Each number is 200 + 30 x the weight over its row's rms, rounded and kept within 0 to 999. Layers, rows and columns count from 0. The size before them is the row's rms in percent of the matrix's.

# q: layer 5 attention query, 768x768, rms 0.0509, rows 0-18,64-82,128-146,192-209, columns 576-607
# k: layer 5 attention key, 192x768, rms 0.0523, rows 0-17, columns 576-607
q0,127,227,229,228,199,194,164,204,155,139,158,179,237,198,205,175,172,201,202,191,192,204,171,178,206,141,229,168,200,183,210,187,151
q64,106,196,204,218,200,195,183,198,157,187,182,178,200,220,204,219,197,237,222,172,206,216,230,176,206,134,164,207,194,158,225,188,233
q128,076,226,144,194,210,218,151,245,109,161,222,198,219,225,238,193,228,272,196,217,234,246,196,212,213,178,163,198,198,163,196,222,207
q192,071,180,230,241,232,211,187,196,158,181,198,209,149,179,234,179,181,190,214,221,231,228,228,165,160,201,216,180,170,222,216,216,193
k0,075,207,238,182,205,200,225,211,162,230,163,231,188,191,243,214,222,257,176,162,217,184,216,187,189,232,137,214,194,198,227,182,181
q1,131,140,126,216,163,211,205,112,188,160,139,172,212,201,188,192,244,158,212,232,228,214,209,167,238,197,211,172,205,215,199,274,149
q65,105,189,192,210,170,206,219,153,199,205,192,180,276,197,180,187,222,190,222,213,173,220,210,170,198,189,171,187,218,227,145,249,151
q129,074,169,205,171,187,220,196,233,227,201,187,135,177,269,221,157,261,206,194,210,165,243,150,194,195,200,195,207,191,176,169,263,242
q193,070,231,181,189,120,182,174,217,217,165,156,184,204,226,169,194,276,185,185,205,198,211,179,237,239,220,215,210,209,198,241,167,182
k1,086,213,248,243,225,172,221,206,194,178,213,183,176,200,136,221,162,146,197,173,218,224,168,213,198,190,250,190,241,187,205,183,164
q2,110,197,166,152,199,176,199,163,190,186,129,177,248,164,264,193,206,175,170,221,194,226,162,149,237,198,201,202,204,231,189,236,206
q66,103,260,218,177,199,190,194,195,193,206,134,167,220,181,213,215,198,149,243,187,245,225,196,197,191,211,158,176,185,187,161,214,230
q130,071,229,212,206,158,197,230,193,248,210,223,163,232,222,232,163,230,188,185,166,202,203,152,229,189,168,172,228,216,210,220,216,194
q194,077,212,160,170,157,213,201,198,202,247,190,166,227,193,161,183,224,211,220,179,212,181,151,142,230,243,170,187,242,182,181,201,195
k2,085,220,166,186,183,208,228,176,182,209,209,184,181,204,139,246,249,167,199,202,215,192,149,185,175,202,223,210,202,176,203,165,161
q3,100,187,182,228,232,197,226,183,218,253,200,224,151,195,160,219,229,212,205,200,178,150,215,207,194,215,233,215,218,184,158,194,251
q67,110,256,194,178,210,245,216,169,253,193,227,196,216,214,208,186,229,210,168,180,191,185,233,226,173,199,243,234,152,208,232,198,217
q131,067,212,228,196,202,215,234,167,214,196,199,192,262,138,151,207,179,181,195,153,180,189,215,194,182,224,180,197,182,259,214,152,186
q195,074,155,202,157,196,170,237,157,240,211,230,207,246,188,167,211,160,227,201,207,198,188,167,192,194,220,197,215,224,183,183,193,208
k3,081,233,209,184,200,194,202,170,193,204,150,190,222,96,137,211,193,184,194,216,215,216,200,206,204,217,235,189,222,201,176,208,155
q4,109,179,187,167,200,220,182,203,252,222,212,217,185,188,152,191,193,198,188,169,149,192,198,213,197,201,208,236,254,224,231,149,229
q68,098,176,236,197,203,136,149,190,197,203,129,244,218,225,213,216,162,236,199,147,198,246,208,228,217,232,204,196,245,158,251,191,227
q132,067,202,184,233,203,191,200,194,209,168,212,211,169,176,222,234,162,242,207,252,183,212,246,234,218,216,217,178,205,200,224,230,172
q196,065,279,208,220,186,204,192,183,164,276,194,215,208,195,213,192,233,147,219,211,183,175,233,178,171,194,184,201,241,217,216,183,233
k4,084,194,165,197,207,185,243,221,182,192,220,142,216,207,208,237,248,203,192,196,227,201,210,198,217,195,186,228,266,153,222,226,240
q5,102,218,219,219,218,210,183,214,171,212,166,221,253,223,210,285,197,170,224,169,153,272,159,188,200,182,237,253,228,177,225,174,215
q69,092,186,202,220,226,220,143,238,191,175,181,209,257,243,181,252,190,245,202,170,188,274,189,231,206,188,129,183,239,143,223,189,183
q133,071,166,230,219,225,203,225,237,156,194,189,205,189,226,241,213,188,276,210,155,178,222,139,209,194,181,200,256,185,190,212,161,149
q197,064,196,205,198,197,218,167,213,163,196,194,198,185,231,206,212,243,223,219,160,170,239,139,199,188,230,164,211,239,145,201,198,210
k5,085,197,206,215,220,165,255,187,240,215,197,188,214,266,192,203,152,192,175,188,206,236,179,201,196,234,155,183,243,170,210,159,220
q6,106,204,202,192,168,195,198,218,241,178,265,221,208,197,164,229,175,156,188,125,223,208,237,209,182,251,267,221,231,283,245,194,207
q70,102,185,155,198,215,249,208,239,196,201,216,234,221,166,194,192,170,170,162,181,179,184,190,212,185,220,257,214,222,190,214,201,186
q134,072,186,147,216,203,224,221,212,169,193,191,194,171,179,195,216,178,232,213,245,164,199,172,256,231,229,220,205,180,165,176,144,194
q198,079,193,175,224,223,161,191,209,136,124,183,171,178,250,212,220,186,248,204,177,181,229,211,205,198,209,191,192,217,259,221,198,214
k6,086,185,218,171,204,201,238,232,195,204,243,257,172,244,199,207,253,138,235,155,194,178,198,163,206,187,154,250,215,151,176,208,219
q7,102,224,222,209,220,197,131,213,158,208,195,208,193,211,230,269,145,270,217,157,219,254,193,214,208,175,230,191,189,193,254,178,209
q71,101,197,204,179,213,205,172,244,163,239,200,176,149,203,247,266,163,216,258,196,217,265,178,269,174,206,155,175,199,207,219,229,235
q135,066,159,250,223,276,188,191,198,203,234,219,167,230,213,235,210,210,216,194,152,196,248,131,245,152,190,159,218,199,236,173,186,156
q199,072,144,162,218,195,206,215,233,196,191,161,161,185,238,248,235,217,206,171,172,227,237,176,235,194,175,181,230,209,230,179,197,234
k7,089,239,244,200,155,171,227,202,199,215,194,216,185,198,214,175,200,165,185,193,183,233,177,203,180,217,217,169,194,200,247,200,141
q8,114,253,230,224,204,207,136,141,171,212,271,210,225,243,235,273,228,257,248,163,160,223,216,220,175,204,229,193,224,157,218,202,169
q72,102,188,254,204,203,211,198,196,152,184,246,234,196,252,238,190,201,242,183,194,194,197,164,252,232,251,189,205,263,223,189,186,223
q136,074,185,215,199,241,220,202,206,196,221,199,175,181,234,230,178,166,266,192,182,137,230,192,297,242,220,161,216,188,188,197,198,155
q200,083,230,200,202,188,219,170,197,195,188,227,160,167,213,238,243,217,178,187,168,230,218,227,201,227,225,208,222,216,177,189,205,246
k8,099,196,237,209,210,204,213,232,209,217,185,216,243,221,165,199,181,221,169,142,174,218,196,210,161,185,168,252,181,252,180,202,195
q9,114,233,237,233,211,199,175,203,123,180,180,213,175,253,225,240,211,181,244,242,229,231,164,194,184,176,171,180,236,194,188,194,217
q73,100,220,249,209,186,198,207,237,177,228,191,185,160,253,253,232,214,220,221,207,231,220,180,225,204,161,206,210,180,236,113,180,222
q137,065,131,192,209,252,222,204,214,208,178,237,182,213,190,176,216,207,248,264,166,307,208,168,208,194,175,188,224,209,265,224,156,195
q201,084,189,192,205,181,255,200,227,204,149,256,194,149,203,183,229,212,173,276,171,252,262,172,167,223,186,228,200,161,208,152,223,191
k9,085,149,224,185,234,218,131,194,156,178,223,196,227,195,164,231,222,245,225,223,205,174,183,222,216,208,226,196,161,221,214,187,190
q10,103,152,211,261,237,208,209,183,200,217,175,215,181,188,161,181,152,176,160,218,219,176,231,195,206,207,203,212,211,241,180,223,218
q74,114,251,231,258,201,207,206,235,196,226,179,189,208,222,194,184,201,232,172,166,214,206,219,181,179,202,213,155,243,233,183,167,260
q138,084,202,209,202,290,216,199,246,182,184,210,209,202,195,228,220,187,252,199,156,213,182,180,236,200,201,186,190,214,249,185,165,162
q202,101,132,230,277,180,179,151,247,172,196,205,233,201,206,216,212,186,199,212,188,197,213,219,194,218,194,251,144,238,251,151,190,177
k10,094,240,184,248,178,138,193,174,195,209,180,197,186,192,237,170,177,283,192,251,234,172,192,180,173,223,242,164,145,181,243,200,169
q11,097,180,185,249,189,211,210,237,155,193,228,184,179,232,209,228,197,215,227,216,278,216,241,185,196,231,206,182,232,219,246,148,182
q75,109,170,151,219,208,195,200,264,230,215,225,189,154,192,199,253,194,227,213,215,226,223,257,183,211,187,215,166,169,250,227,190,176
q139,103,215,248,185,186,189,160,207,223,154,221,217,213,156,208,175,251,150,235,212,209,174,226,172,195,135,229,135,236,241,166,215,226
q203,103,247,183,195,214,213,175,240,199,172,204,219,156,185,142,161,219,200,212,268,192,178,266,231,150,190,271,190,262,221,271,197,142
k11,099,252,213,236,186,180,202,179,196,204,195,257,168,194,186,229,219,217,171,191,162,230,242,181,213,195,190,172,195,255,219,224,230
q12,099,221,212,183,150,190,178,170,196,203,228,205,251,222,242,184,199,156,215,172,219,174,217,170,199,236,222,241,207,203,170,183,214
q76,102,182,179,154,124,203,153,184,184,140,246,220,216,195,198,181,173,179,192,156,224,163,212,173,229,209,194,250,225,185,229,149,173
q140,086,205,201,181,136,233,255,155,235,264,195,183,162,257,219,212,204,191,204,198,192,209,209,185,211,234,193,232,166,142,168,226,196
q204,095,205,239,186,153,185,188,186,187,155,247,227,142,197,234,195,172,175,182,199,253,144,225,245,268,220,200,202,222,143,169,177,205
k12,091,190,231,242,167,190,231,211,201,218,210,174,206,238,203,243,196,184,177,202,226,197,191,160,141,239,179,244,212,182,177,191,228
q13,102,262,213,190,210,205,157,234,200,197,172,186,169,215,230,259,181,198,229,161,225,155,180,201,204,211,164,220,258,170,220,181,271
q77,097,264,171,187,225,202,167,197,201,160,215,211,189,240,214,213,179,219,240,184,274,222,210,222,206,187,201,206,278,188,196,172,210
q141,084,163,181,176,225,141,184,207,169,190,243,153,181,230,147,222,175,247,220,177,146,243,164,280,192,204,148,266,248,180,216,164,193
q205,106,195,234,183,204,200,241,230,186,206,226,179,163,239,201,205,198,208,170,211,123,201,186,187,151,220,152,229,194,192,162,104,268
k13,098,115,195,169,247,217,167,189,187,202,212,139,232,190,202,270,250,214,201,149,209,136,178,236,232,161,144,181,188,212,174,196,209
q14,089,234,226,202,158,212,215,180,185,256,214,182,212,231,171,200,242,265,211,198,230,208,222,187,201,192,254,138,205,218,190,214,168
q78,100,262,222,160,174,179,222,202,207,223,209,195,229,232,172,181,206,208,245,198,225,204,198,146,208,178,229,187,182,232,221,232,153
q142,090,205,218,224,218,193,184,254,198,158,200,182,202,170,232,151,268,192,225,215,256,222,177,169,175,214,225,169,196,240,217,179,229
q206,099,232,165,214,187,222,291,237,200,209,160,181,171,270,192,213,229,172,261,200,220,164,202,204,153,163,197,145,169,238,214,221,156
k14,085,197,177,160,174,177,220,200,188,202,140,190,229,253,164,270,248,211,237,174,184,175,118,208,206,187,231,230,197,208,164,198,145
q15,092,173,155,168,158,204,127,160,213,218,213,139,170,224,203,192,212,182,182,173,177,162,166,253,168,173,215,236,159,212,170,214,193
q79,094,210,165,239,155,230,200,212,231,156,176,219,177,186,146,129,220,136,188,184,177,211,200,216,155,207,214,278,204,226,187,136,179
q143,080,175,213,173,169,182,220,199,192,250,220,174,152,211,193,204,211,165,169,205,223,203,177,242,262,219,193,242,150,146,227,193,202
q207,103,187,168,203,232,223,200,159,217,175,178,197,172,214,192,159,173,160,256,174,200,257,165,143,172,211,208,191,172,219,229,179,167
k15,092,212,237,225,198,219,277,213,223,215,214,223,183,213,185,162,120,193,163,185,195,241,165,151,207,249,141,181,249,176,178,229,201
q16,099,174,149,149,197,185,163,206,204,199,198,200,186,180,246,213,163,176,184,151,229,225,176,159,173,203,177,189,213,198,214,163,229
q80,097,180,162,152,123,211,148,178,180,174,220,185,223,222,197,149,192,161,162,157,179,216,195,180,211,167,171,202,188,214,230,139,194
q144,079,170,192,160,182,185,217,144,228,188,235,220,159,205,228,237,160,199,176,170,198,252,234,243,222,222,172,245,220,141,206,169,230
q208,097,183,193,175,169,209,142,132,222,226,200,208,208,134,193,178,192,192,165,194,219,245,197,178,199,175,185,259,233,127,187,189,214
k16,090,239,196,238,229,162,202,198,231,206,177,213,189,220,236,206,165,148,216,204,196,187,199,177,164,198,163,187,231,200,184,242,179
q17,093,198,192,164,180,167,193,219,196,180,203,171,189,213,231,221,148,188,222,196,168,192,178,201,156,183,146,216,170,177,169,205,181
q81,104,183,214,183,206,173,167,276,218,230,203,174,230,192,229,181,182,223,209,150,262,185,216,215,181,187,167,207,190,190,206,152,185
q145,080,209,171,226,222,219,161,227,151,150,199,220,234,181,181,194,172,219,220,215,193,226,147,202,158,191,178,160,252,216,215,148,234
q209,099,234,226,202,145,218,141,216,190,183,232,199,201,201,240,241,239,210,212,189,204,172,207,195,210,169,203,244,200,200,152,274,188
k17,092,201,183,173,204,201,215,148,215,160,183,116,236,164,190,257,198,234,253,191,254,172,229,246,204,206,213,178,173,184,228,178,228
q18,091,191,228,209,205,215,219,197,183,240,183,193,199,218,175,208,164,210,194,229,191,197,179,147,196,159,206,179,173,258,154,247,215
q82,104,267,197,208,200,178,171,195,225,207,148,211,190,261,160,197,143,229,217,151,252,184,225,189,171,249,206,202,224,265,305,226,223
q146,084,222,225,185,207,201,185,227,215,193,199,215,161,212,206,175,195,198,155,201,242,174,218,184,197,184,160,212,196,216,175,193,223